config.yaml
d_model: 512
head_dim: 64
vocab_size: 28555
norm: "layernorm"
positions: "alibi"
attn_scale: 0.125
parallel_block: false
init: "uniform"
init_std_qkv: 0.0164
batch_tokens: 262144
z_loss: 0.0001
dataset: "wikipedia_en"
Each number is 500 + 50 x the weight over its row's rms, rounded and kept within 0 to 999. Layers, rows and columns count from 0. Numbers have three digits each. The size before them is the row's rms in percent of the matrix's.

# k: layer 4 attention key, 512x512, rms 0.0729, rows 331-383, columns 128-191
# q: layer 4 attention query, 512x512, rms 0.0746, rows 332-383, columns 128-191
# v: layer 4 attention value, 512x512, rms 0.0771, rows 320-367, columns 128-191
# o: layer 4 attention output (transposed), 512x512, rms 0.0712, rows 320-366, columns 128-191
k331 104:480542501475550523518426430466463431434550571544496511405559453525456579500541448452540544509541492456533501448566542485420494434501462477493495547552533533557529519416526465613440534502478450
q332 109:508548579592539521568530445524508502558428468543547567500547551480382622433477543509502480468519465536550601497601498505501533528555503453591559529517441550567588535453469484446473544519440500
k332 112:432497504549574534540490523498487447523537524425462508495541572466413577500452485593461523471531425543551550494502511489512580591552501516482489593443465570478552541462496551424538518462436461
q333 106:481509509612509563548474567543570503504496496473513615588499507512561482497423486455465505469519514525544511530493442487467496468467406397450486526501475514525469500601524418514565484518588474
k333 101:516540544605496491478576451485567539565475565505483643578447496569511523486457525653472509509529527472538396499462507517556548440558452435546441443518498450471450472440500410317485477545475465
q334 110:493562513470591544520579423471522570485539596466544451578424410450525447491450484451500426472529419446458530449503528599563462462471520548506509435614535436478499566452529505493468517493488451
k334 110:553436527524555605533545515539496501499506509424623370451471484433489498457472473481498539426511486484428528443392464480469471502462448507524553473511465495551532540565529524519487545507535511
q335 108:437486514578457510494451448517449543567447498519586503529451522397540547441578556562495410467509470508488523475489474554519458422430537447424476461545424486549480465494437541597449418582497382
k335 103:461468522525498542500411444545546541496487506496620529460452402497446527434501525542601437438557609536454432516543540581578473434413489517428486639437429484538575561457443512506505408515546498
q336 112:475438487499547460584491487525517507470487485431455520428492521561473482511546532495483431406599519506580501491474531513533554531483536488466444531429580462547503477515582540496604495498481410
k336 117:549480524511552535565487452409503524511597539490504475514454449474425446523508498488453441424575572418433431518529484527501545437483536518483448466401591493535543486488521557539514531520538400
q337 107:495475492529404536441536548509511455549516497607590569507529559539524435510536497403580470473486465534531498550422463558596545510540513485454443489487537555569569545448452473531545532510589573
k337 114:543516523423541515461490530509549475593414581617528587529575612446527476449482454608510446536442438466524517493492487514504561516484507417511549512458483509466536506450520475409425565592528462
q338 113:575603533442605484532545529481479453536510465595562461520527468480494520518457459489481518500610499488516451555586441504579478530551409503597518613487500445536559478476463594468476471493441469
k338 112:474504519437549494506461475488432477522548467518560510421541493607490516508483423500494513444504456533545526466557477533504557557554499396553550541486572551467469593570537615483463467524499464
q339 116:500480477481545572496536412581517552536491457499467458473488590472584496445423451428510485611522529467608539565435451501497440533513457428568512558510498528606444519542482453477512525487421542
k339 105:556551475503471425472567576429519509488452524528508463465544559474531516430390457460548483606482588473597467539414519503568480535641417429549460503619522514505450425513439454538493464433458511
q340 113:494516595545536525448560559413460463453506529525572433440551453491483511494458501626567406485490565499486380481456404555538547545406494475392505521464461470520524608555462481459481496560565456
k340 113:492568563514554502457464530412489446528417511532690491543362543502538581484508531542466498482439605486472452511510516507537527539390549453439507432518486507493447629506379406493534400478538543
q341 110:537463602456467549527539537550533545517564472497544450442484573577565498427487470520402493477510547517551501448538478530516496395558484536463597481483574429449397502515512534491650532512460469
k341 116:502476528501473549564492553495436553443457510522526450487473504478438570414539508438381467517510525505512393485468522505480484513592506543456524519501489429522544464526475539518566494517496509
q342 113:512384489494387536391538562502514467453547524436510503540436526427468383606585503585495512515510573553571531473517500442532509515505526504496502534545461483586543509450489487494466572497489456
k342 107:496429535448441584417589522531493520456487460515449522566446558478507399473584495397486530562529525610496533477485485498522505561451577446476433599518480473588514495409418462499528584596534520
q343 112:444531398378591437510515495527452599584514504513565533536512497535515433468545472567550495501478511493512508514501461546495477526484541573504576447529492602493530455603404564445468464513507522
k343 111:485597429445554443491461430591463567476532497455463523510580469505530451507548447619472470575527503569473515486455491510511495520461460419531546518450478458462470454526493439443454461484451530
q344 111:455399523564485501498610526504472503469489548612609482507481540494571495547492471563549437542399501628525501494434449527454462584503481477473460424411540594496501523498576403497549484589477541
k344 111:434556498478514486497451554493481497456454568565481483489452558556523497480479438491450544453535577509474477552490480529498479545559498514495469530452452565476531559517455486486538494482527467
q345 106:521499562602582554512490534504410582572413401519520464516478423439515510582584528510516570431575515525488454543510464522452577575583518619512499543463508458512567577546471495487502554469503499
k345 104:580565537523512463496529525482450587476498457493509500479578506453555452450509489552474504470475544563546472436513491542572526569487433389388486415424479461497457453481431536419568450483439525
q346 113:367568539446439478502461587457528468626508616415547504501462599499446519518502548522524455503507491500467508496511463505421568594442490489481491538474515551445550520523485534510549527495522469
k346 110:364535485542517447499447533505504414574549549432558446460579615466483442587484504569508505479526457492431505553390490495495553528435461446541507467500442567390576508420462452505555477458574509
q347 117:428619504452469588401497446553388512503504559536470490525476598597504493554559402415592489407534492374486466498481496459508494472514520431461537498507535512510513473436479614455448409530416530
k347 114:444464520387454525415484476476502537445518494478549518460500506590498588587477357470578515392555572432437436499503498572466470472481510566478555512431493441555527540460485600534458437429457504
q348 114:490539596445509554608402446465534499496480513465505471517492476525557580511579470481533467492382479481505449368512483546549462502607563552533486552532530534491489421483496552497581506493589546
k348 118:493559550530473534481406473488470414506438533506516483460573524493434480534525565472454426528438480450517519436536511539502579440524462619528430490547462462486527411423490497479570432435477534
q349 111:547512524497427492573454499524534533513520445577405518491522479491476463489595509473498449563453467515493482456456539524466431489497492526398487492485505390492509523519514454553498521578548501
k349 115:528543486534486544528533501533572518421521490463448468411514418533483495514537449626515519457410449569473505484507559465455437464488511496372481447477443457478525505516586524498483500516480510
q350 114:576557458507545548529515429556492513470561473547554491479446489465504551524473467473495507401418423436358485567487474517528447516592478419456441430603491472478512570528467508511471519445426560
k350 119:563518515524486526528532464566460515499478357588535529465419448480553493468542527575498546480443425492441511510489489534520487505533445379450456413460486479550506473520483552485510525515435454
q351 111:463623484545455451532474514583501518467602474594571514606453564435507480436528559404493488530470472480476494500568413526486578533466540437451528519451554468500474472414537552520570460572478605
k351 115:543501470556479518547377539610504513474516521543537476476380555445455472442482487401484499504514463586470481542441486491487615478448500483489478513383524520578533520492569570541552505533448541
q352 109:501544582393486351466499406434456582455557484544472538425459506505496484449541499413453543491505531545516482479508560534558479505506467507511469506545492513451480547361535424513615437604496483
k352 116:565523573482502417541562512473513580614564482517474513488552538515512426455480480468485549527460574464456413384528495553537514529484463448480401435520525441392564525485493476522534538521490526
q353 114:496587495501491506456474576490601514491543483517489490471576422529509470446416458505515476437482599498490462513452482435469498540489563462483534446519498609447451461534472425512529443486517508
k353 114:562520462541487559517526553468535465556455465429451422577461461437456519505470516473534527468592500459452460480431381498443515477505525479468524510457483497486564501509484468531493514442545526
q354 115:404538637569481541547461575452548476446484511470450624458549439546505510507521418497461395475595525465542464498489520420472426531498545549511539558481408460468447517541483430508533552384545397
k354 113:460506552498521577563456589446437494536549531512521502411474384466489577479499436498472458443515479458575435540481539415501494522504531476521542433439548550462467502491500422530556586505539469
q355 112:459608520475513457476476477511518512415514428551519448546379587502427461512597473489434509512533490579510545519452625502471486558511451499516548530528517484501412460478510502564432460566513496
k355 115:556612537469601484582483444507520473477557450547429424461405487484503452485571472475424584459507524517520518445454522444496591496575551542558455523527534495541505365590531574551408448469528495
q356 110:443488549577537535548515475622525611499473529555467436453502502490468548521459459457452560468612514522524435551528590512494586468558552548611531502514465477499467424519447490448520458450453570
k356 110:470502506598563556483497521603550519507537602553525433473551501421443575535433499440434466528520453519494462505510462519459516612488452473543466576475459508536419507453453524511473476513466518
q357 117:527569492559504470467518483469457516479527612575605515576514581506438503549472518445543546511537532452468540460510565580615403544441504477513475519597547543458431532503595434533528497447523465
k357 117:540520468545511517423493494502447540575514500550434414522552591590448590505483584526498520506555511418493502561475555433531477532443524460389449524505540445515448497559556423510537593424529596
q358 109:486486555455534500515548521505451520511589515490553511465452421483556530522466526549523485560476498582501461520452583480554471507498549495510450561538559535375515461521545549454473518536440453
k358 110:583545542503524458405451547445494604529578544492518475434452439468520614519421543495483435500542471480512619445544505479451474586527570506564512495516503515390451560439489537422410440508453481
q359 109:476403503496630519580488459584460474577485586468424517601510426511504533460579539504515455463545483491450562503611547347499414544540534356453436564506425498515516538458542458605502499526546489
k359 116:515448551389533433522434452446446507380501457376505503530483463443451480489494535517434483481534519461473527485532425453589477521549536410524402486449473483544493494422484403573488493506567474
q360 119:357503518503436567437432591535470475534455494540538533551441495458516512482485512500514482535488499560497558517451451524507511407454561579541465502461423515496481483563470439540498553504450317
k360 122:451600629497440618375426528568484478526526485511549494548472506478507453540525498432521455541478552454423478559538494570505569410525604545584517489591529454553457532599484530487507548542632330
q361 106:501455549550488544522502628514547588497519417454468515579375506505509491516438411489443475496527474475628545456522508589441488472443493552496534495438469471635491430496434568512493570454520464
k361 109:548532515412447508492439514483477660403431583551544564461528524501425575474472513529491527503489581442508482390525558596470468523456452479494515476523426539490493534470414488433499588534492516
q362 107:519550498480451354513590552556479522437499505469510515490476518437443539484434501513427439486507531464469454494427543544449506423482594492454494462517535499482460416366547531500520513471437502
k362 116:515523547620500466536587581534442518509448539531496514525549531541475467543420540599421531517427538436493460480492466531556435569507542497422528480487530511569458494384540440573468539507491540
q363 112:497467468462459449522529539501532512498423426547469572452502564485482530483436521480438539505518467503556539582500473418538471457538411554533440544527551479534490555490462500498532591545533528
k363 117:495506457404467550572536444468505492533426547619463462496541506530487573558545475507451528458518483367528598553517448435492516479500500546522526489530511515449512526482430426462537540519528542
q364 106:506526432507472531565503483528538443545528457508496394464435523473502523525510635444482501526497482522434516534460527377504565469462427413514514531506576464422520526487490575536511513433398502
k364 103:599470516580513547475527486421430503483506439510453424460518496467542525450444580569498552574454522479508557600456520420564495529442534413404499482512478491497500529493495522533527525521418469
q365 106:513592527445472499488501495566513504508603499467545508550468574483471575602577505474537478509471494579479531475494493437560572500510498423536500405495498543480456478449508611442422597530566661
k365 112:558501509514378429503479505459470496435483538461511455588445580520422463473507515542539454438570512557509526513504555517550553576530440436460498494321534477504423555487476436473459507577474544
q366 114:484572449549458550542576547475475445458476500492541463553502394531417438541394470495515519549560497449521538537445450499430487578563505437541550502509439531573518466504470466505493417475591425
k366 116:490403491481430538581497490507476516460499466475488535549537487480415382536491460599522560536555526458558515568454514539471487486523495479512509528554462520587517476481456528434470426493552508
q367 114:431526505497548557587509434534456489505608569492534402435509511451362472454508557509548497493583431493405524496525520557392551543496503566423567467548553433527533562548519524551569588566614396
k367 112:520579501593653529546540490500428429392540496512529484415543556488476594511491518523472512572629443489531475450526484478455543488507517566498540505623592457553597472541486565528573512559472524
q368 115:546506461449432516408497564474489550545561503627530616513511403535559486481420501500527540476527574480546577402464525509518542484509511554454473449481505472521446577525578479505491521578487466
k368 115:509472470380513534458469549385504529614438547550607477521457523547525533431484497552514524475605543516461482461507494531485560479564354486495511491451382453466548495532553395565527506553586503
q369 112:486487528469511510521401442510515554466523453476548464546362488498472382545511439508538453484503549471514530541482471534446550443458473492507476455457539423421473507497436529458543499541555551
k369 115:504476578487472486466458460536482498421539549455541485546408446511433541587583490446413469516492575473478462595536450455445601445496469517498503469471461551479535523508478534494499489517544597
q370 112:469527532530466579430497529488516518426425520491430525508486358501556501489535607506458429534489427445590585549538467513421574551431493585440535541420501475462561569450512545573516420491492489
k370 111:517595515499462567496550513435454541443586482388522502468591454503520473415498525625479453521475472453573466648505500518547529476495498575437548518425449562465502531420407469528572511521562504
q371 114:453432464554549419478552402465540511595523556454502487497513497544619534545496464552489471480535489398592514553505536549449519460469520519496459522459647502506494505526388558472474447351432545
k371 107:434544487545450478501497450503570506515473461431526496530539509511522539506553505377628474466452481529560573438547527658493533469455490590496482515430593556549555497497418524508492479398435532
q372 113:478487522554528415554551453565418511465491475553470477495557509469462449551523567514580475469458528508494535489447491514412568495419543688520423557550391487464516558557532518528559485424431449
k372 113:642473519548509480521428454536459498436507500617512508501462550618457522388568450592512555485529482557541529475452480466496563502500462576539517475604490577499487555613484513456575505484460607
q373 116:443499508461480536548448520517502461538445471341552567454517639482488505505502541561474483544479500572464549526471508502480538520515484534490434524435451455488484538551555470515445572435569412
k373 124:515558533490458441520567482502592382529498533330538530454491611449559489527562545515475481587438495543554529510364531418508536513537603521513538468442438537515511548474555566554567491438509491
q374 114:548438542491498483483479577509509513434624473454456505482444464498516426458506452425403396532475509432484489392437525493478571513531548515560658522545490455504520506484522501567551430468571487
k374 117:390414473503558433486531602508542535367538493518374527495458495499493493504446483426450463490494569481482577495463448475452494494488534621496576555531437472505526512473601488608509525500470508
q375 105:453432573478491398540567510571496574460568430412496434556478476512528583524410560484463505497472578504523540428534479577509558538429535523471492543552447506537434486516482519521502484517418527
k375 113:533439539461423459611517524582538531515474479470540504478502529495478517532501530487583458509522474458508517514500422525452620576403462460496506524530476571483423502503515436563506565578538563
q376 107:502491509453544552460580438545441523577481469532505562440482512523548479382462488488542502493518467546507504515413542595453559410384538462537392510565544461438550555462432592435501459467465557
k376 109:501567493521496534517553476517456493534504464532482495471540440537518483481473524459554524515550452520495482514440471565576530481459548531458559533515538480475533484434475631459464593488505511
q377 104:513530540515395410436418460478478492460513506512479464499481519443462499470544491485454485455472527443448510501403515481416487510566433374531517450551508502494535526387559435465496484474515460
k377 106:512595576537378460551514452520515421484546430482454566564515442562501511627559449489516524514585496423501508530496472481411546459558493462531518543579546569704603488440563562467572589501432510
q378 111:438490493482469519594555446506460618533512387501485513489465413473465483524484457520505514575573475551500584563516490448490489435571495559441528473534511474465480508540527501429449525545548449
k378 111:457449481440487517572506502479493461526406490458493526479475411503516460504547520410523486524503457500508490574511418463540458428522533437420560493480494442463496519517562526475425471549552546
q379 110:491495579384458487468510425407510533549492468572436456492440523501486458454555453423564535466456495532395385538476614548498587525524561476422437459461399536534516537558536501497546502476457576
k379 117:588494544392469442470546534480416544475482481538544500478523424491510445411564509507548434526495507524416459574425514575432541529492491484463486450445424443517520483568476468570513430452484582
q380 113:536572494429450472567670444579459540515540499580515540534560576382556454603444511470510445434474391389562506540497529432469555508452452493423501494472546523434430493505368431552487518566457471
k380 110:475483426424450513520686472455498470546514500531517491584515511453528581617513566350517448393505473505489491489504524540528508532434497504514496489446518507463400394542436414464464629535493467
q381 107:462490478420507502525557524419511507440476453482429548496477527533536551510426520443529479488503515569557465487511439367423542505486506470491462453500529540487524513579566489498406483425484421
k381 105:482513556499367401520583420507628444439533497443535504439406512428494544483442560350574488446424551575511452489544481485478518523438562491540530473430553578505513504533529415518428493511541461
q382 112:523414479375565534448531561489463442568361379455568478483538484526551524525523518528574576489426444417472494530465438538463520513478451549436529548474520479525511507537505478471540518498469497
k382 115:463478436421508566527519493456441397513503475488562443480466499439525507603482461336573548430444509444551483494511532537523529462532473590480536464523518493486561449469513532463481437450464454
q383 117:387447468527474497424504445455544527441505499494554557449396492505535544546482350520551486569488514445484450476484556449475459436446433558532369477457556436478547591468526531514466473489583559
k383 115:489425558526420544418537465510560560454453436555514580506467618519500595588514499460515423512480481499554410479463372462520442497509512562564310510527524429434534493454434494480509494489457546
v320 078:562474529452515504522491537460479448466504565504448449488603551464479560421558521534511600609407505546524430483540567522530479498495550486495517518590546468477513491481399521563511366547602575
o320 093:468485404429500460548472516494607522541523417478588589515554496551517583585538444324448521490503605508488453447458470424464546511439512526479511456543446495426519419429492462453468593470470538
v321 082:574545516419483463475425547404539459504459495545405507526447542518588585456424469519540447494432523461571492560509484545555480446541558553558488496480474578490464548539502516511483502461444485
o321 095:492470550601507520492575496464451555497442447565522504514498491451504459571520603376458505567552545556433509489431405469513433510527546476435503522433506493544525602482542430501505469582509496
v322 084:507490477459504393462609470435509559410614527493462549496488487513479501577450453567496564467447520544489460468479507639522467438523520486457514524494557496496539479518488520551461557607543434
o322 084:465440588541400488462557488442436386488384444505462440551468555483529490516481518588581458483575489427426537433398423376533502455453537620541399435530495567545485589530584441459468489527562567
v323 089:517496600495495471466507531563525531515532466575456565545546446507486522536461526561431521497563441465493514551384534395543490530449497474524448487388517474607529546543492463530523554495458457
o323 093:499531418438519552563409478476384461469409490548524437474488602525496484458528562628551544541406463593530526442511506657454523485602476408499516479511511513605486418515509510465430451500494511
v324 082:567483509541495480545470494463494558509365493531423505478463488451478519402477364544521517526414573502498493468482489424505523498530524501572542553453511478538364613507480498477467461496522578
o324 084:519515532465452511504514390466493542514520461431555571491463483480505426468502535445434448459513491542442493535509469536543529537521513424510406527601520425532431508514523507507555486570456522
v325 080:478416514522503523449489587495487557493528523576567541529538559512516491483542489529508476381500509572458514477516524474483539389530486604552522559516517514491518526541533474502481532594477468
o325 089:529536526575500534520415486513482502466457481532391497541415515519490579515531534625595579495506508540479547483498514429522404471476473437514429459511454551530501412437491551487490473503485502
v326 078:575526474492477506561524464485483446535513474489405425480485456624492494498498504381601459582423438472485623581418615493448487519457546404539468476495543528430523492401421463449480424512551483
o326 097:468464493484497512469521535563528488427564518594412555550419632532364487486455527342521500558554590469473545427557446435564518470435469507505524549433512498471424545607536502502487630515469506
v327 080:566548448469478491491537459554570540542516578501493531439525491503453466495580475459514568573580456417482424534515438497425420502500465504391568443458444574498534394480609518507556529465462527
o327 094:452391416435607541474477577440388581502487563477588508540522521391572472441479509516574508490608448572586479546465513554466489582508456513534501600514517571527509559556463439500479549525560589
v328 086:462478530530509548416545508463536418514462533422569493443417510644459460433498586626531489544551540491450429538552537544457515568420556561428448463445500507486470515602498552496467464505515465
o328 090:549557452499553454596511499437526527491436539513458486416615465490495428543621401455516536537489499494477532475503530424602444461436438544407486470580528444537504542374452433538417524491467559
v329 081:513598507457428466467627549397443492529521553474550579583499435478464555496517497559502623472586513598463555561491435535503477486529541520526495478500495482527529609473495548462340510577544609
o329 086:484458403490466473482530527567497592501473495591548413489541556500486464518499435598520501580553567557421477454486493478438518419546522505495388522515438533639566475443450437468476454472461518
v330 084:545439533480526547614518489540500502543589557462550565486558470492540439534494484521466508468484521524513460559473433582432403460483480481475478574479458475554551553583531572543577493515507449
o330 086:495537536449431482471492537461498517549513621529460491408480581438547479455571451596543474468424553556511531517545523466482482486475528527502466506527545506494437515491454407536469507500531600
v331 082:402489488425578574583516466529480493482544445506538474573525525496525579416508488454554522451395471521497582447568484530522478613557502459433612538520544449567512433495441574462524443518492481
o331 085:577487459511423512426441490465587469453543576507400540574548554478515494489518489515508465478507486528535500519509382480518464566573469398525499422509434498578543462420481494482492461535476527
v332 086:565562558533507458515520433453466589520424539522412519582438452585526528460538471458530504597434489534527572483490530495538503435598500510558526475562520454477447472527438468442581492466494438
o332 082:515499467477516517500440459533562465386475432458499547474519414490423467516480510576527516462481621429506484527542665421552616519492539534557499439437527601604467483531602435610542453506528470
v333 085:425573493554525532413415492396503456546581491548524497607585472470521549497595444519505470551548568555507487498458469433532510406520515523658438555446473573536451479521506467470503503471463595
o333 084:511412573472596431609465478556505479546549421488562504462472479515432544512507448479498355504546517628442460523529477578480420556476468520497501452475473392507447456494591466544425499535494493
v334 081:460491403512483474430475467507519485453572527613490551585447473467625511464542488435457547449458493503516491488591597459483457516481473496523534506509515477526467425580488547493531515464478579
o334 084:506460597383471464435474459487550481563511446542498408472522531563441548501433559652617435523433422476498461469464522472504464473553516561512498510506532598467473527507552532430546502451539562
v335 081:493531562484509527538503497578479528459489536490562389481465559484513524439453457450474461505534473642481539549587474496526549484450466508532502490528523479439420476538469463553512522413524563
o335 091:500518414476555438478460444405540469588494350552447521467489410473439489573502368438481435449458501459506507516445488555546455443490514539493540499505447468483469511573428548448421515461536519
v336 082:522487597524488444478512510512533505479518438576550565489460480494498436504544615406521467483528577622463463499497481606538543513406420504554477525510484473558560463439495519453499502481619532
o336 083:557498436477547536394604499394506482462539532474424481522587458530605561509391487472574527532488460503472515543482552437438512446502515415567525584486477535489518495539544565538576523484454443
v337 082:480534544443479500444470485505575456618521503469398505507493487565561530518487537513484533487483443496445509528562479538524479441481557499478466550472442433481514464524484484460466495419356560
o337 087:595541582392386505483483580484420501427523416524511388434446461427470503518507496469493575516515444455471585466464450416510526500469528496484405450477578525494480512573507553528459502518476571
v338 082:525483575532554549535511470538579408459546445535572624546621471535526482499516548587479539530584513540455490460525482515554479470504412510422497608459528456490431467541557574534396552498484499
o338 096:514539378533492514470392506429400463527518454445560486449411558491533554545455497543488460659395547534557454608410555534486457447515442455557417402455491553496477471504497403518524438492514473
v339 086:485496476612474430532614507484494550497514506523475463521479476517520527504503388575498453537505384487502551541512453436541484507452562528511469547509505457471411527462487521532570454464536490
o339 084:490488497572452515529559490547471500488528560516615399518456459488467483443487628433520511449487473479395516531601473481504512474467513521503507502466482563544488545493531526401508476622524468
v340 084:487489593578519568553497534483505489421523472485469533520502409513465497393481479552581501558458456408474417520481463511473553524419377519503542477466476481466520470550510436520416446514535380
o340 083:563568568485530477552591490468432511461454464492543456394521509493511452561452457498483508410484584478475506481514436565494525432507457473590539522455484511516511597411519477418491606507461582
v341 084:499567525552593546496503489490485480491528452443532545420550449525585613515395435439508475519542486420408512571467485481487544414444484423559516465508566516483512394443510570432483447540501483
o341 085:568424548414423545446474517416471565454460510460575461546474558524530559556454482402510561582426537513541483412518478454554553489422476555562457496580506418575465603453440539542481535480498500
v342 080:505459444488545477537515435519455491469540500448517491478419514451476516545497499459505530463539469568558471549496457536439496527474466549386447502566463483449517492494428526537429474503455507
o342 083:497550395458542495472462475451566439521515496526495513585494491545489546584511437537424562492456510500547434503514461432459601367559478578505417420456461589535477553552398487555583555602524533
v343 082:412461536574472507404521499474558477498544564467425511459474440438470554562461567505515519522534402433472489553515491416505432524543500547530540521476525493523447535508475514478552554534443488
o343 095:612582446536530503532413498498587468595445523470475459530495478508478516517492414638527508423479508482582517543476538513633526490472554462445467483469427503513493455499627407487547473455537415
v344 079:448502493525503489573524614530429475446491547563489477530514511454500519499355447504546464500541497555533523447490560407488468470453532535556568499482513511510599504447453546435563464583578497
o344 088:497468471528435460436510518497434510499540591479393576503534473522479515529561612417487484479524466395427509481538470527481440543541480531481526525571464505456490526502359541577468512612441541
v345 082:456467536426552531462507477479504469452472499507556533556501546535512500554530541416548510478547522476525446530401430463509518456501495548573449531520485624492481429463567532602407499467559458
o345 084:470611525501491509510527504486522570479507439567457536480543478461513584489520497359560562342470501460493462559469572480469566495465484516487453481548447476477542455449527473476633493384565556
v346 082:511464477477447481532479537472489419479503581456600426558518544542528501467448440362566551485534532518503596495559461517494438506586458359454461537503537500421479503583466581415534450432508434
o346 088:460555559481510575462515529561562507553559445542482554507524545402444498517574438451377389442456489525552518537477544515511496545478490502526490505587444499469465465431550458559439564527525451
v347 086:564522481451628478448516524470524442491506514457493487497488531557556438437439553500428562570556391446447557466594541503562473476561517507431507536524537451506553493493476490500521570405526501
o347 085:468525411476498619472490494515476473596534539593563565520416458509478528435582489485460531524464577432477483550450413558508473537556352486573459415437535532517445502535516422495509455487478519
v348 083:504443457397527467586382550483415471534481466461513526511465510460470470500502520420580536467463415485499380448481450441456474530486467407509569428481559466527494509527494538458520485451437452
o348 085:550492558508504602419433401619483501537466457578515473526511484423561531440492502444467483459429608508523556508549494592538506491526541542562507534473471476486512572615397485523497474557546496
v349 082:495454455620433560523506532576524502447565522636493475572468429408417472425517461546442424520595506573482484545526479533469532519546442561471522533469539553490549593530485490428491522566565476
o349 090:540550403453515512524517557466377465521502515542449520507504520526575508516456393567501525483515556533526638514488497472485549433451554550479480485535548508540536412447502593447515437455499456
v350 085:481534545449457492556519501494541457540417422420524477480517483490429480479515509471522563429534444548472429579491478479415510517520564486507478583483502504448512581495474481465538628380504415
o350 082:459463540544497458453434546496489487481457514522480428555438499593590596574554551515570525546450502498492460521460468581557609504546539504455412598436523506500481502447497586545568502493454550
v351 085:537464426389447559555506470485500450400506596496482557460389492546503493457473539524553490536434563534447558504530442528483468449479436543487548526531512565521456421501511570552514424529527457
o351 086:508604510483540429531498565466468527514519507480494492470492478515501491511511516350404557551511434482420499574433492561586507495521450488489450444506525533513408480474542456489539569497482453
v352 083:554469573414557482442508534552507517511536508513460443468497471574517495493488514411414478634510524492512565501553521554517510463547526425463535532468537513534526469410610526470469522437538492
o352 085:496458509491533495531465500473496451536480428502469595507452505464495555517551450463444450438515550410538546509534569380444397520520494435396559570518526414515545396518507417565461545435530526
v353 087:494490524551524550513512545446386540538428493482422521559453476499595575477428419423563492603473461511506602407552510543378493480558563516557471478481562553499398557500556515516477526529582549
o353 086:593559451529558523507440526589522578568475404603407449419579541499559440529529422477564478437455449511424419612438408552557591487566494485427505551577527507479519438486449404453519514448515539
v354 087:468613381481446573512527481528488474483555480488478486496492374464415473466505563425455405479472516496516492495424517456532559497447553456490553530558516513573446499428559510556579459460523513
o354 088:568440532528440450706562561591570514504505489484574509443492439452458512489489417439499517445483413461477470550474411485490511423473502530504526484522511496519377560598422603558584605486517488
v355 085:499615487499446502433549477472440539455502539446478458517489533431449503464529482560488476509493515487583480636511616527515543513500460442414496560504491484431582506409472513585627518528541489
o355 086:398431444507484494525436480544500477530614466486495549458433456579521447498413444429536426489458492493464523461541436435491575490491542479501474462537531539495476492455495463502535472430403462
v356 080:497485577506473472473549604458442552468472510531588501462552466468537528559511482477512572593521459453476515496562505429481500461526632473442527505552500484485490488570588471521509440523542495
o356 083:443551482461430537482470488546560508474538493494493502601476514486407489538529536514492501496548510525485597483473528447538512429535482451431521474431541450514480520613419585392443504431518581
v357 087:530496497477557535601554539490473483498556536561540476560397532481581458584588499359515405538517558416392422464542369514478598452542521477380481439543479519446583458469544496468565408609484486
o357 088:532519414547443524431379479460586523603580445490475525514587505516530459504531556458465583528476387499503484479561459586454571570530531474409578447433477553463495505590516600532520535511465472
v358 084:405504496409478513504434587403511425556439484375489596526472497602599448537518460506430544470504421465516545549463404555561535531490428512517563533515524523522553581584568544578517516479496431
o358 086:454633503617465560490515553427494513500585634506460519545419403462422454460457429401440409507464545605513538534477576599488486504434549472556482535588493499493497458568472487540531454530490522
v359 082:479497533413476474588558488441523551524536531395509458462456534421489407520551365436427416461492475520454604549438529516529548468525400508420449532447524418471517478515467549554479534494536457
o359 084:503508501523527545489447537574527427476474443575548579501498523552350455581492458646504511572450481489498523457451480561436504504474410534497417470542488589475546499588515535457589480571569515
v360 083:542393550504552535521495470435519569486509480491454519453511409434452484567536453515437575469606519509557400489540517421516482504553501467461538493464506491564443465489484552543526494561537478
o360 081:600573547532534414509449522542505533516500489529569526493516540505456549492416511497467516535474585490439465468485561543497429395521587566569490490505459582385510426517512412418494456554560542
v361 081:439497448523526421563565485496520489496532507460608455495488455524567508390480490420469444483508515494413429445486506536507395456562482404450517456468539532434452482570386547528575476499495446
o361 084:463458475507451508485555474488387431504552557558529499452515523529508458519545420527460553468495498501574471468524505455522505516496510505534531560519520443563573576388554525503521538508545466
v362 084:413497452422525523516435460471428472528495514509462480520475514507561459458541469564551415543465489481454522501439497549496489554467517490505458528524600489585456532508508575504595426480431365
o362 084:421496528515469409509510525493591534556464531505462494475498596551635444490466554358453569484547486535566584440490384464549522456457567523551514498534494493496494461530556488546373570480533360
v363 086:525472478473502478471389439565529556450455464521469527529503513493481549452507535555544502596457518480498511423489525405515541612505504520518505494511448469501476461616397417432512434485502459
o363 087:449476407436491361451592466492512332544422437523421494430551467473493456576529436507548482479488478397538586561404487528544499510584439532507586417455574528529477538491420513471505532462608466
v364 083:473535505495534523409426535407505514436545532535538461454507505537493468432488556484490537515449459542472492528430513601482564511522524548575601454561437484357519515506520451437474571477499570
o364 087:434438572549587556562442410553439469515493432479462557521479535448450479515524447560481566430493479544549449525571456449521493468539522461436568467513481495624477451522497605450546506508510504
v365 085:553548536547652499487473482510568447543524464449491412477465469532354527561544532411450554531460416474411493450504490439481512372468492456490556532452461602416530466543409519520536453534493527
o365 085:481410409543519492534539503515445505530439576654474577477489492446520506525499611614606437436494541505580427490536512507522477505468464480583433488522482440522547467445422439435415413513481560
v366 086:544608497485415574445546433461486484492526587520511503569517482530530455586559492398547555544439472486519511524437581494479561585623498380430468468575402523464463505489476553411592492483532484
o366 087:521492519527496488461573544510552361489443469488445489408499544531643482458461590446502587471553549522511566402426486513508552472502457551544481512434468507454514478530458435537412573482513466
v367 080:538502484446564426595523588504623476521589477440490563549537476470476492522531434420489535505536529467468530492437440569469425578516514497636515559507550473445412527478538496513546626506624567